config = dict(
    head_dim=64,
    d_mlp=2304,
    norm_place='pre',
    norm_eps=1e-06,
    rope_base=500000.0,
    bias='none',
    parallel_block=True,
    lr=0.000825,
    lr_mult_o=0.845,
    warmup_steps=342,
    seq_len=512,
)
Each number is 500 + 25 x the weight over the matrix's rms, rounded and kept within 0 to 999. Layers, rows and columns count from 0. Numbers have three digits each.

# layer 2 MLP down (transposed), 2304x768, rms 0.0266, rows 1615-1669, columns 512-639
516515476510491532513541484475518496485539520537491517476532473482476477480478517474482487521520498499486453497522480459500499478482541465486483461508523513508484514512525431489544463484506490498522489515473480506474493508496552473503497520477497530437515492502496474494513466473485495528532494480509483532471506522470493490513493486499469481496560535507533458502509473487485542545477
471502486480483534487503467486489513538559534503460498500491489493496533475469553508527437486508489501508506483548481546503522472478490536479494492512498475507537474466487530518483519530489506503487480460452458491481524448536501489487487504477484456502475489478533490506500519463524549500504487523498530460532463492512510533513512488520432449504503472484527462485467523507520493511520
525533463492443466486483535424538510535535513478503497490477525520500502498509489443484518518544492495461474492514510490531505505524500518473555515498510500501470510503511504570513476480513497495496509499523510467513532481498486523518529474509537521502522560504476521532480488499520479491509493506476504522485478485488506487478453525495529491556506560510448556481505506475527492472461
461509500516456520458492500489507491519527500491487464498528480523467485472476480478465505526479491490488530492474440508478478488522460480509504499505499512518539518548492484545557464480504498479498508523504510479485485482489487492478505483482487496501494555521511451453491524511512551479511517495492479490527478478502504521491532515498501535492516501504481502466491463517513524516491
498470493477476479462445459478485475521500544514518515530516526496507499430495584509477448483479477472511514483526520549485516460515487485503474519527455486513463513517488469541500509514511512499502555508534477546484507472503484459482531515525468514505549457530484512553486524519500526483481486536499535512523494495502479504523416505517471486427466516533509491503501529493541487518462
508505547509514503471485476479470468526459552510504548493509501473510505533479503483463510511491488499499477513453489518452511509483467453482485477493486494468507567513507517569504542447440489492524535523511507485506495464480510509490464516518467516493503493477469490473476529483492497512543511532486519477494500484471478478476538514490439491481485500482496474540484500473525495491503
530495463518492470507506523516502497507470518466483526515489481453478500505532498546503538482505507531493518492515532501465481530458489486501484484469499470503508441511495482541523528504495510500517506518486545509493475520510455488493488551476486506506500483504493498478477475507499462470461509471471517485491509495544503543502532502516494492506473502510521489509466476530496475501489
515528484476497457517506527489445498487531478511482493496473485489495532506471507481492509502490515495527483481492530552488480498494503474520483520501512486497567492488529485513541527517446475519503507519503532555492469481471497517501504511476493520490508502517486461506499522494493479498504466456461513469505515503508512469504492514522479518459494495503484547501496509479493511524486
526503476503491473432492477433477500463501524480503491466548444517443471497546474491496463505500544466544519526485518495468533539547523468544487471484485475482530520490478539489499477503496492519497490485502486491434539509494530467546473487507518519514474510473461526490486534448494523483465530513484523515571439524478500507495480479500507511519470501511494508489503547503507470486504
477500500540552523498474498495512438486467479489475522505489453541569497523507479506502523531491481486536465519506463503489509528509460481524517492524469458457506497525517531502482546470459539524511548498497502496473523488466525517514501505501522474467555470468456494487515547446476505561495501514484530496508506505540487563499512499529509544494440487525485496504548537510524516530505
523502471547493530488523477418506502492490508478494513508537491528503500547531503512504500545529522520510529538505508505487540533489494435551495510504461483469483491553488524490468515490544476499482476498498521448479507518522532501503525468483530524504515477504477495531544536529475476502487521470502515468498478453534528477472539472519501479539486482528484484533500516496517508508493
574540492487538552531465483562503487554535480506501528548529474483521474475502480490525526464458457495461525500513545555488481507485455493494526511503452509480442504495514497520534488469466433429516466498479482492506497504550505501464488536512453524507499468562448488524551486501471502535468507489500511466497496507509516533500504512502514514519482494485472482512470498527521476495530
499497524498482474540467515532507492473500518492508530514545466487487527559504482514488537498527509552506427502508503484527526490461481565508498498485479476498503496476513513501488452498481482511455519477516514485475490559496515504482480478546548474525464511520472485520514487548480467532436443445429517542466464498504505498523515484485499524529513541482554498507538507534476531508529
498494536497506466461518489531497501488538512489527515481493518504550474517502479503517503473469524486480522486489527503499498519499519477500482492552473505502520483454520516475493474517517514529471498475505494467537527487512540452509504485517491505479487518527527519510497525436484473496464522513517472482532482501530495509507525543517510475519519493456474495502446515511494493486460
490479511441491511469544490427464511536483502520488470492480501495498470484520480524479488495511489491431510545434471483469518515510485524481464522544486504463503523514510488512526492502481502564492502531485488489522479512524494531484483512530485500509469504457486473474481476477541493486510466508495498531490488499519522509490489488467446480528501500481484493541512477525523534479495
563531517482545527515520538427515457507503491455518472511451518458531458506469480518547518473514464471487509500473528449501514484540505488491511505510518508509456452535475518539531540520445466501522458507457541529463504491475493462504536499503488563531449493464501501563481510534520513449500496467523518503451438493564512500515500509482502515465534462418516474539500502497457548496507
483517509509497481496455512468451512556499530504504501458503498479507479504510511505539520467473494514517489498499495518480514478524512463524477490503515480484534555534488512504509529476491492508513464491451557512456505523504503475450515453522480492492546494522551491520506491480478527524475473535528449483468548484495502569486505538465490473497515505508487540477514471497445527538491
544500497546508514550470497467499520545532492487479501522478534515516532448453536511479472483491530536557472466510507550505495477497440502504512545528507492529473535470493498464518524547530496505498497488469528518500480506510536513482483464558460519508524495508508498517488489471496530525508501541490480517467515448432542482496530537547467516510520500524509536510497475480512504480503
502509500521520490495495518457504503483552538513470523485490471481517469522515491504477538473522513469502490504454487512502516493523557480531511498500518516519504511454511509491552513484512543494503526477551495534517505474469503483496487482496502493462508517492506532508486456500484499521484469475523487499493503480521514473500480493472562474497520524496489532498535487505459523524487
544465524489458533478469525549486494486496493492526445526517472523518505546478481501486482478496487481489525518483505507516502520502514486494512525517477518539491494511520441522557481493494518478454518503504533508541506457454520530500475528500532472553507500523490467528520516488490468472506505485509493464505515505488508508498509489520488515573479523477524524502516473544511508499438
496487448466531492503471532431503450533516505471520489503421500462530539424441508525485464476484442457453465459525550482499502484520481516510486491522479497465478488503506516500494524529469474533489522500539490406474524492489537473523540488457507507511457500514464510470518508479478468522517531467571527494462536529494541534467531484507500480478462484488537527460548495458478482489541
480524503499498492511558503438455522504493501488512506497474453495472489488504484454482490546453553482472552486477504491494498484499463499534507501471514529505501467587501484493546522487487499503500489511477461509501532470501520458508503547486472509500519491495507515449481495496460511507494515478492531514509512491498485447496503506474520507490484516536523491534484467514525525506512
481510519486469504500534498528523537506506513531527479478507509497465457481506520522506497513520497489460481506501482479506546505505517501465504481495511508518468517496510507464484515488466482473525487489504462517520518465467548509495559515487479538514458457525480539498461473443455506504522519489508501476524483515480512514505553505483500486504479464459445485509464543459491508521502
496496503460494484534495460505506450515521554473494547474505483493515495518522511562474481523474517465522504488486476470498541498506518497496512524534497533507508511496510500521490498513550502534502473479487479493491519503461529520483483475536460531459498500488465528520531485501475499488515515458531477486503543501501532502504475453488463469483525465475509493450510474498563452485530
520500480481517530504537480445504518510467520519485508489482456497523486498506502497476484489553515509502517483511490467516513457473495490483492533494481482498484495479510501536483500464532518488488491465484530527522507514498493487511479533512498525505481534469497494498511535492482499529488524506536498501550466532498508477495499499505476501479510488473451469490491528506462481476467
538531527515494544509514469483478473450517517483542485455514496493475516483517559470517501464482498525493470481486486517513511496482469503501510497509526511519508537503463524491476498456526440497506516529503473459501555505501531463518529499532467506509470504493519469521478507493475508509507510494483497527506503480478444522518484503498509514482466505493516520497485470488463523566515
496504489501544468501448518496507483516540489500479500543492552501505533454473491512496521501494450479490460505480560499500438506494457518499489498514511479543471469534450523542490526482523531536510514503411499527459499507515499514522548487505440495517516543466483515492524526501545498480498533511521495475489516484523517511478477534507520542525504463518505527489502492494509495547514
502496490519476488516501489472482502498492495505509524455479511518497480484497526482502536518478501477499485504525526474465483541502495494524473505499491540543476506489542482481493459500520457513479495526484479522498469488508467545469511478546495481518488514520498478491521488515533545528509502512471520518508513511480515489514523539471515507484485494519465514468493501507476505478508
534475492510488525472538484469481520457517504483468456496515502525479494533514526500505501524481484504530514504509508485483481486503467522517503546502501450512522469468471501401485491472538512491507531552510483510516496485521472522552429488466518517502551483528474478436526506517478468483561503488497498478494501507515508539515477472533514521559500499500486504503509499447499444460495
502516488515514505517524520477487513494543478475469463528569511473517517503518497478548470502537528495502509443511440509501499562481476493475508487483452528487451549527522489497492504539525502508507523526534493492498470476488509542519476534546520452495518535489513494473480471498548536512523484479469476512513484467522534477505511489503481571494502488488470528509518493508508533536515
527521459484506526509523513563535471532514571498477469519496498524450492510498441499517486459555520499543497507500549504467457477496468506513491541478525516454485505535503488461501501469507467532494470505542452522528503509468527547500512517499504497489535495522480518530414493484503507501481542460482471474509494445515578486504505485505474470500548509483457487497478465462538498508506
507462489495488511509535518452470510525539475457528479480483464485496480530483516505495494488459487501493513498503521505505527499488455525486492481462477497544516493448506483528518506482468501507547532501479467502485515517481528503509504478526462522524503513472544495542462515492511488484480505486461502483502518519532484527494477507506502488512502479537538521468574496507507514495484
510453512526541461519507498509512496486521572523479528488516514503493490492516460473475485508485563566574483467531502487519547492470541495512446459499511501526539516510494493521484457454511475529479532507492466487491524487471464517462498515477535507541493491476508511503507489470506487520478532510427495519475504522490520491505531490479452485524508504525503532482510510543486476488484
463499508503489489523497477466511480514449501452469496505521481496484475534499508510455465519504476500516539467439502485519505500526519502508510553536513479484526525485503549562487471518521495503524492468554494535458467533493510500505485512525510472476483549504492540479478513475513503485501492490475465499544522502478469507487452473517528445511509505486497482483541462490482476509515
579513506507491492492500484419525497522492498518493509534480493501515502506520479495478483507537518482505468498529490494502494486510520519486523527541516527506498486522474518482522529509539452528532527479478474492536531511504482486479489508473502501523482484506524519447504513566467497477529500510483501456504513492483513476483509491482504439483471481477501497494533491519501503498500
464532507468499502484475523492506504472528523524505509511474481506481538527528470494480473456516466509486491497520534459515499453527498548475519478523477537509527478476533512509537527509533467511574485539525526500528493518541468523501458518495519496475502515481497504490532508530463515482535442502501505504504554553517499471543498495501495479458516501516462472495512517507503520489490
482504488459523502471536524571499484504496510491515540493500523496486513496477531514496486527471495480501499473532488496528486534500521512531507487514487520469464508439518491502532496492516455487483468475534504525484505504501499482478496528458471483511451479474485490537487501478467511508473500507506489489487524504477510487468551519544457496526448520477502528522515513508474513509483
553533523492519489469480525416510514513531480480477488494480526487528580505494479543494464490523477504518462513501526499485540497509471515489444464507507512535503463495509511510502507498502518482469453498603446503489490482491486491469537487555480518504481457462480500518521510530499505515466468519485487516514499489514514501457489494481496452512481530444525540526513508505491536438539
515517509469465516513475520508492498548467465577473508529529548536481461464502544486545516474523521550521511489428485515478496460440491517514489513501534510518508478529500497524461510523490514511459494504492474497488457488503521537512535502490435498517486517505504445497461443472486481530497485532506471467518482528506465516540515446518514518516469534526514553456533495467464479531479
475519482515538500504507501449506492514497485475472502430519492492457507498514550478541509465479529515509493519473520518477535488555527491517473468544490499527531510459472505524500512514481504515523491490438457499527503514499513498487523520556477478523471482505528509514484474526538524480525551499483513533508541493525498503527512482529517539497536472512504516492486519506546447513480
501478527541520475515515509509506521545484469524506519486511511538519480485506532501474481446515533527487507481492469520511492483488502455467548481491493472483518504518538523535483470500448472501490481529479510533474464503494495505504507469517511491497495517460467504462507482448492475467506556485472502507527486483487498458471488483466505488500507490497521512524486502504514547535496
503553511490534480523512543495513481474535478454487478506509471440524485501492496448564473474478462511529481524569550511494533512512508452491499498497495514502477476469506483520504524518512450474526476487498507518482486514538533513506523466512476476467512492479503531481524547480479530523519466494522476476539478522521504476469459468499484501476484483517478488489521518478506487503498
481455499512504487502548438492548512497524517481509517483501507485445567535478495471480490509498507567512478557536529566481459514484453510519494459489462463474487513494515521522448507483504513485481508515514514495543479502488478469513499488476493527542440515496507500536470488517481463459484522518521492495471511471523470512494504526488471505481504446499479475532504530522495475474483
468527473475516500432473545435460495512516497528472511529458497488476513513472519496481464509428462469495477437504508511504476451495442498508521506505498541528472516467475538484489476475492551490482501506486462426500486497513471463489517532529494531480506500495476469484480512474477490520523496547456518492508512526515501569499515489525485472492466519485516471487513462504508461469501
486530497482473502506537488440531528528496510510512507531487471520541532526513475483522544492516458544504509540471478511540488520478474487519463481517470551522517525525518463494519494532471557504481518504484502560522479500536473490499521517480499520529507477495475547479492474489497498497501478493522447498490471509491511442475543509509502486491541507529503501530471507454486530509515
528496513531474526495517531449534509515589494541456566487560552500487501510475475537440472502496484538526493539478507512462486474496514548514470501455498490523443521496498515499476529487467449501494517521502497562481469498501451465462521508473475525526507527465529495466475492526480470477515499439496489524492494502467469541489488498505538482465504442510489501481510456510499543487454
513521518543483505536526507492508518481522488512498517492519501481502481493491485503511505519525544483479498461493522473487505529487544518559470471452480502479468488513482485503487492495519518520532521505474521501493496474470473486493488502453482484482495497512511449480480492514513542528504484531499464530497504470492505498487504497483489544487494512475501535503501534493485519475514
526530501483486488493527483438501537561510489501501485486504488479525499511502570463536487526504487517481478491508495460486493523505512510464504480549494502529507492517492511454492495511521496515496523509453488507515502468531498471558493474494506510496477464521441532540489494469506544521530520508499502486455516509497501493515468491543529500522512537510522522495491545486495482485499
493446551476491528495514523490521551481548520483538485510487495499498563513514472496500514442492502509460480508509547499485512497522503509448535524527473508474516515499486469526528459522533541508507513544554506511509485485548467526545554492516497518483542504536568509454494502529469488529505512505466514555456479472473545460562538511531466557499492490493467480527477511536494499513514
516549480525463462534477498450549507482492515484510525529528531514459496492467522484539521475507513493511455489478551567520494497486564489478534492473501487520477501527507514535491479510502516532495468512474499504524488510508495506525501490488508507542515546467505542509464496484539491474493489476504435500484514499504526486475454483473481533532462497526466512493528491507468516507502
515506489508530600475470530504473540503433507523526524539517502533429518493475453486529483516480466481488506549504530508523481495474501513497504584496475500466514495502578511445492462530515439509524504509439502469507503517484513489473500468477510500468489526479502526484510498434471505506484481436503523500541501496502481477481540548507461502522502538466500495516486532512494511446468
507521507528564483485503471430515511514507492495525500471474487488494503475582531480543534502490484519466505488445500514500451511502483487501453497500467464526506499524506528509495547501461512525501458479493481463489553505495495453491499487481505513493538559510487450499499509459449454510485520516449498466502465531503489499499473497549502527541550495517507492527562550507518518493516
546530543501552522496482499502474494496509501516477494482507474501485519549494446509441508484490496532517490516497536499509510493458503532505530458503496479501535515524523504489532511467553513537497469484546531516545521498513528455480492465532516495501488517514498468463464497530498454479528516490527525483496489478509481530468531467494492528501468491534526482522476515517545478493470
523490490472482473510515519519528532470496499477476510495483506493512509477493477542467494503524492536494472493489493499545476492499480518500449514501498515500533491470471519516494522481489534518453480532501502482516510494495466525482506476492482496498472528520491528502502507525536480514536563517517500527523546490502449483508471553486497504498523515491464491506503467488465536470471
527511502493534553544484492491492455502556530460498469486484477483512477484549499503527524492517494522467499498516493515552447521535473555477489467498472542475500544515509524468490496520527450542497525547549519498464509497479518506493526480435556503457440493503507460500482471495534530481498511493488512539520526499519477441509478531488524489510481501484491561506508508479545498529515
# layer 2 MLP up, 2304x768, rms 0.0346, rows 1616-1669, columns 512-639
525471513517540510506472490473474497484492511497484500495510495512500520465516507511452490481491486479471480522484509524468536486489466461538512449551486510483524535492444509512510503479511476499528496516466515522525474427514488499498504520445501502488496512494513545516473535530461526518524492513501535539480466485499483521494549480494487482544501500457494483515518469514486492491528
498523498427503472571557511498499501453464466512491495512475492507480531496486485561485505554489499489476540492522514493491489529493507491470492490492530466498525493506526510495500523511464509450481481468472498497524544472555545523481505519469514467514454502467488525488496525487485500501515471500546499492495489496554509468529501532483538505528506508503499481460488525495469488498497
502517510472496480509550451478509504520511464504476503495495439512528525513490511495427465547463527504506516512493494535497511497501507509506497484487519541503509534499491487527518553473480559491494520490524496492492505478471490487501443506475493514480491482446545485502423540488520527508494528502465495494481501495527466486510492479504472476499501494519531444493511508519484538511496
461486498478512508491481504460527445545497496511489519531464509529510479544493511470481499515485530480464477518495491506498533498472460493457525502497431508459529514537496546466540489460521516503503518530487467495544544520489503519490530503470532464493468479493517529500492481488519483510495491485510512508493493490496539506551503493511487496522495485450521443515490475542510557478449
502499475468501485496490485476466512491526461495507496491502483517534531468503541514511478550536508506485525495547520485474511503518517528491490482550506457490482533520481556471540548537479485510467508517463502487472511513515496508532494517492521453483468511471512498501517521504528507517497503527558557502445479493498508457485497462458495469529495484493510451506516490501538551468505
439508525494534511480507496479505498500528477487503473522519491505494492471473498498487507470476538466515528501534500536506520518494542472496488485491507502502482511529497491460485516511519536524495482502528515494515499487457492508503522503539520521456498465532517497510477522492497478493504451467501509497513458515471453491497495481505480474479512521509511483516479504485520490492460
487505483503493515479518463495527492505508484468517530508480489511512500516543505519504494489511514465482480510489482456509528513515465476491487497539503518481499472520482470476478517501487539499473497510473502485490535480499493493489497514504506532499497516493519501505486508516512485475505480495510499475498475518523442489493493493476513505502467485476459494523503494517524525495524
510510516488462468497524469501513456501445436459472484501473453529524476537496491514443468464441476489465500499522510558489510502508485509524478519486487529500494542495465497492508506476569495536493488500459515527488525460558488504477507505487493521486492542498496501493502506524465513484498491533513518523498450477532497521527509510536501462443432547417503518505481546535483511506504
450460491483467495484476552513520505489491493473491484510492480489551498458491469514489475481503482523518480468512506459509523522468515520520453469525470492513518504562510506531545478488495533485502500556550511496495475470522496489502554482521499554470520524463476527527544502541517522489512535520479505469496469489508536520510517486508521508474474521469461465526547491519515540476536
477495477455492484513500459498531479536453467520482482527526468482502495534555526544491463512500470491526486518484547508505565505525538464510527494528529511558482513503489517482499485531526541484511517475506504497467495478535505498470529530483477511541510482509485507495506498499485524555503518462515456497466495546514472467527496481502496505485524556446481511503526507519475498560502
469520490486498539497488511517514457458494464536506504534506433521484502495455538549488483474496531535497506518456557530483536443521498490506471502493477560533473522515441513513496487502541517535513463485509467481513475509494470496478537446459509476522466447485493508477467534507528485509526506487487490473499525498538520538502529492525532467492509497519450503477536500498513471520494
534478537492531477472472528487535491498459516502505486497503453483509531541468482507542494532527493503488521449520525518483505508577515483507492474508512509527512471534509505482487475483471492488512499509545534491425518486533488479489519480469483470465481472505512586470471515486477518520467481500474511481527427477483510526517533484462485507547491475509494490520507524485480499533518
434515530460496535517500503474497504496442466488493509513498500501513513500486525484496529508523473500486518477466519552507504524481476492469520567495509503535519516512491486517504484535526444468512482495474480500468491487505495544489480522490508465472479477499524536474513544508550476531519500502502519515493508519432517490483501469535480502479534522493484467466523465524512495470509
470476482508468510540529505463536533514524500518500498518483483491494488489500521527521523488484474530560519500502507494460519488500501492498506533482481535501579545526432526498444539544541507502523489483507501518512422488497458530481529503494513524555418470488477485510515524465487504449509488486472496527470536497515510501507528538526506474499517544512491539489509492479504478519490
474549548470454522503499514487457505530494501481523466520503505515493511482469542472469479505512525559490441490497500510524507522484508517487520528514517489515518481523490465553516501518493524448507465487457571499506500459489534521447499490482478513521498499519504531540518493518574493518502520492497475462498413525499482472506543466477489462581438519490508497487524464493535530485511
482527502511525465508488510506489474463512508531518478502470472492520513496480538519532509531446510489505515490554549506493516480535509464513504507520477494483486479481487495518507508469506563444518502464537478497512494531517480553482490508488456484489519498484508522520518494510521517507495459512522538541461486517511491466487519528516460496518470471516492466484547489460497504446518
498540518502483454436488503494482423437508533458476508565514486496517480528485491449527530527491491485476475528522485538476526502537504494473503495478463503541470515471498487526487516490536449503502524485507519493460536484508483508551526510481516501460535509502466526502453430481516496488510484481509503532544482518515512515510504503531546503478474559453492507493527472501534500505494
450522467444511525487504458522501480507497484470470555487527515527503536516498501553471496521515553530482538495476518476513519512504480542497475513517517493541494482509488502472481517509527529475490497480463461496487500497489513536519472491457520499545487496499528470525470509500495511469583526493522499494522503522512482530518542503497467500555520474514460495516455478526536507517478
485460491492483497525540503487515481556477481505490511487469443509493457493475519505487515496465488504498484504499525533474525467511464485513440509514489454489494496516495508486464537482498510488511505544520524529521515487532468499491511495461499484529475506437468537473514486498504502523509519490510522541500513488482467511475447520563480485497481529527494491497540493508499491471478
503493469463543509503446507479540520475452490481485519554508446491460518496481535501516443494488520463462554472522562508473525493501511538558544524537501515563528552556460501489495515480473495487511483452525549501521479509541538488512509472523460518513528527441550430476507516506455482506518495470535544464489469505501520480556498512563448494469406520508475482457470492478504500513514
513497506530504468479490496485480491502514460488475538529523515486490472463507492499545479453514511488508513483500515507486496489518473522486445509481502477486497487498487488549478494524497503461499482514531462489473482482500513511510549499495478515513471487530557486493488540531511462520521508492534541486484554496499493456487479507458472478531487490481508493511473471493467495464463
436536512494472479504525466488507492518433484492490506498489492486498490435496519490499499519516510487486474498526495517511546503498467479521527527464503489524499515468479492547537522536493477498515506512457476514484519487520525543499493501456510503417467501482532488542521515514545505545501485513491492499512457528490490490504534494523491497510508496485505493481506509506533471518545
523469515506486493530517507504488487466460482448471486502482495479546486524518530490492456520516513540487482512521514510530513521466481532481454519492483508508483494518487566503488530473505496484492492527486538524534514527512547502481483520491495485488502523513438507536488467490505520514479502488447467501486552563507457533526477503507488504486461532469447439507500516502507480506488
533493509516509482514528493499480468481507514483497493487491474523513496485511500486522426501515496461494510529479519529494487472480519515479488486515446456500497528515487505505501501508510504475466520497527479486496484512508464494484533495531555524481476515516532477509418488484523527513477516487524523472426513514491517504485483481461490492506454484534536442488541518476503523548452
468482516477491473505481505505493518498477500500469521522517524498510522506517456523499483525502517515516525520519482512505499494557522487513513531470535497490497491531506509520445534507479490476540478471527466497503473477514504484475545501488573502500469508529530508476477481508492473515486494491510517500479477508515495479471554512497508501508546500441494481454514487538524509538491
509495498441478525499530487455482524498505479540499473477476500520539473487484482492449490552489509498530542522493483483435523485490478540530493534492495536494546518509479512485506454565481547480542526510527489464486456492511498494486535511468561532444501473501504513506486504524490479518531536523526512518456516481468494516498497509495472487457501457504479477484507472500498540513502
507517498504485509472482426471492530501506517496466476519520488539527492475509571455497501477497474482533491501512469481496506532499489458475515519547516489509562484480496526516483531480502505504511504510511454482496468550516482557514495499518541509450511493472516543537473495480507481496503483504492479484457504519500545511500473479468442481543527502534517479503464436463486485529470
470491555520538477526511551501487478478504518500455488529512481508497504476490477522459522473509502456505472522494477506492530499504473510527512513494462486486509489482463485523463488507478477479537476516521486501481515486501455496511484481505492498454477501514534461542483482483588523525497523540464507525511538500438509504518540502498499465514498488507510474497528470504508543487533
487475533476505501535519488478489462465506527515516481533517514480530489519514487489501511509494463445513519485471487518490498520508501496470503538517475519471506511532525563531469493490474531448522475500556512535545527460507447480497494525518517516466499483501536505539522433552504510464507505493506494458503504457529460514493483490489484501536530487495439494517467501511492513492500
472477492479556464493451511473512523483497512496504517517507532564512493489510497478480493550481511452520488511531517491486492497495503490478536507496524528466485522496539489514461488546478506455466456483499491493466474506500517541522496511498475433470514501464526498495515511530480451452517527491501557491508453520490537471514499499519493470519475548489527522478511461504476513518513
479523511451516490495532506501500518544524466482463520483505491523506502518536521472431428498515500525519513511506509493504492506488499493506526525510482514516483528543466468496492534520478493454498482482502504516512489487508504504482491557461542528488485495492521527498520479511500499503488503496506446492529501485494538445499512476475486491519493504493495499484540519471522462497502
500478491521479477521507450450462481512466479501530488528465471489585485481484488520492479551478491477521511494538504512492521499517536474473524513497513481475451483502479517500513471522500514526508514492471511524504521480507544484502500459521462466486497519483525488477510510529502496519489497517522523512497504496490493498519491518576551472519432490485499428497492519504519517477490
487492494523531504517556512495523486502488510448505497490499482479480517494534505492512479475525473570454508500492529518481498485495545460483451499496487494508470520535451488500486492529500517506471518531477507505453524467558464507499531482508518498475503495535509489451492564504503521528499491540469511517458531516494499459502480509508445518519530516483461506480496542493492512510444
489480518487489512549476511495503544505527500450495552492457478530483518464540490500523530468465482509512513494473491518487475537470468523478455495509482476482473483495481507516488529481508495478497509524514510499451460470476468481537522479528488506473511520483500503498506494501501554482513499494526538492505513531481477488501489461491436517546497538498539495526472505483495474534489
489466416502531471499474494519493512518484534504541478526517494512537466496478519496502488542514489480530487492513511494517488531505437502486473520513535528526506497558507502494499480530500483516501463471493494522519506524473505502471468491495507539484479483491500557498510512568552515526497557521512491444478523485554500502502506463509499507563516554512513486486543487550478513468442
533493487512495527535472505510525494508529511460503487485504504491526514496488504486475525484498504524473485513493505497463492490527462522487501492522488514506502476506454494471436508508474513513503524478480520515527506484497459502498492509470506470516494490480498490527486488486491481497515485474502478491512481498515468509500465472507511515475479484525475511500520537542524540538467
514496533491493527529518494462507511499469477503507485500510475473543492499546523522485521535509565488470504546537485493452458517508441513481504499546541518526498491473490509513475541476484476522493484513509492464459475525503489502496543491473523498499478478488524501467503569515498481506473536475561542519517513515494492504478512497487474459518508506481514456523540496518487487465510
496451483492539467490494492436525510505487536465489506571474494493549494510516467468511467456487488492497474501497491528437518505548474489476481488526513536501477525496462488515529486496498501540501528488556489496522570507541514512517527509515529479462461490502517458493471503531486496506479526513519473516482515505470442511535518526486499500529524466485459475538488523483516494516483
522447509439523524466486497432512518482503500492510469504474496509503468496530523529484478474462519515482531570493489502491489528504490456503489474532494498495483491532501477473450493501526506472515530541531493550540468510525442518514532519475499531436468534517485512476473478558503484539530513482518504528498469465522501500518554441537489495526488490480478510536525508482500482475505
471484498504487505451473542502480486496439513522551412514521469443484457516518500527509494502461518481505549477513481487500498510480509531526508528504503487525478522523506526526517469506522525498471474496561525525456492466545523530520506455485480508468497505501494551492485465523470504549500516521501488526480468492513469559495525477574451472520462529529472488464490511482546521500471
464551505496513504515478513501490498503533507503480494515506495511513521518459519522511515474445523489510481521530503489470501492537529469495492505495526515489497480443520494505557522530495529463518458504522525519430511537471511526459533521483468497517507550522539509501530525478499533493514515496487515498540517517492469505525567511467536479506481526475469486508462519500510507496518
456504457457483547514491479512478500487470494510479501516489496457478488459465512497447499475515486514519502530445495467478505480484494568501443572491486497507450538538513477543489561475553458515488493485525475481510503441478482486516518496470497535545474477484527513518484482524531503536481501580510504454486471509472512470515511499507466480514525477539473470546505491551508496507507
519512502492484492520507473505516501513469552465569443505425459513542442571487493517546519540428514530485540527505486523462539493506514528540510475522460476487566483520512502482528501484512490510526495536495478470461497466496495502518514481499497478547480510496484526474482486484507522548474491549492464495486484487503448521540534480568497484468502503490477504500540526501482507480488
493511514498574498503505509511510432528487533488504525532504481478512491531496511491457503487435494530537523503538483581460495500503551510472486534489473520486503489501490549472469506500499468499519470525514503477489519513476471481496508494500510487498472523498500499468509536541481465498471512482522524485462457544531471509484508538501538463543451519485512467489528515521475509451476
493508490504497518472482549473473492505496503477506504509505533496513495529493500473457450519512473513496554513481507496500492476485513461561519523471521459492505485513480466515522462533535509506506518517534528535512458500483489503466478518485499509514464525498527485495513526499538509536535527501510522471418503523526467534511505482505502498488486500482482494467494537520511538502468
497471523504528446510499483491489485496453487506512501492490531470511498507516499507481473520512471506526473516465525497494511465435435479505467478477479486523516505525493535496506503502475530476513534533529489516526468510503511487542553484505528500500447494482501511522482514462518506481485539534500478515493497515517479528520518458514509483491522520454506437505508495507450493508484
513519483493487483494472474520480496489434490494483485487482507521511518482485499490522496486488494503489500525522470510471511462493497513505529515508542542505519470486482490496513507506488488516497501494489525491494487502457490508526533490476469514501462492494527497468494501547566466532476506487524556491475498514524482508477539501500516512518477484517531492478511486508502509528503
476499484470533446509511499487482543514459505499497481514455527536556461488497506466474476535530529503516499463513484467506465492485504499512438501486515494539510489503516539513525524538506486511527453470490482486494528484478490473518485479458530550476479477480496500530527472550564496484513499515474510486497530524537482559507498526466502479535527525495488478501497519499425553520476
500525530484511525509520493482440506487536475532479514494515492460497477472459547503534531531478572508486498493543494537457534523501460482498505519491497491514464506495502481505494518500496487440503507518524476477503462488466483530519494491502541527518499490522471553529460512484521508515509466525481516481512531526510477502481490503490473479481474507500482492507524460483527511520484
519450464516481481506478513467501473510530458526488501502536476475513454499497522498507465489519502489501530517489485534474516488509461495515490517530490494506552511532473499461536522492491478534451526541490499533503508457514470522512480496491509445526509493480451548499493497554452530508539496511541523543505493486537434476534497502495523478508508539446490515552510509515555512498491
508486449521486474476512488465510488487469492515538485502518442484488499501518514514488505484510537454515498477505463523502539481537470484512503521537486495482503504501472515529499434470574483540490526539495506532515487478503500531514522525515461512474496496483466509461528518543505547498482526533503535494508516489552459496508546508512485493467469525448455464498456471476516496514478
497473503490455458497461506500502513510495484503490511525484492516498492490520494495527491534526537526473525483506502491483504492476508507525526495485542473528487535486522513462438537469488494524532483517494511530488492513475483573504508533486505513516541489498531510479498525514526450497485471530489504511494494518485511448485505480486541478504524565463449510478523492506506496509455
520510500474503523493509506497456523485505497522552487497477495511468489534506510519536449485522489504477495439505481484479487529498479512476534519529502501501527525510503515461519493527506515472515513537545460545444469483542521463512500524532536494536478513487480472518493445475489488473515518465561480523466499487486527523507508510481531497549490464486494464463485461523501492537489
533476504505496509495465495486510475469514500439517508484500480487503465487518504497537484489501507496521560502523520478494542466535527498508493535525496497539520470497495555506456508489521504495517488510509539488498506491549462482499463492475501483480490506517498540511495537560524524493533499499484485460459495523512505485519511476510503465478484469548496495508477527483495518515464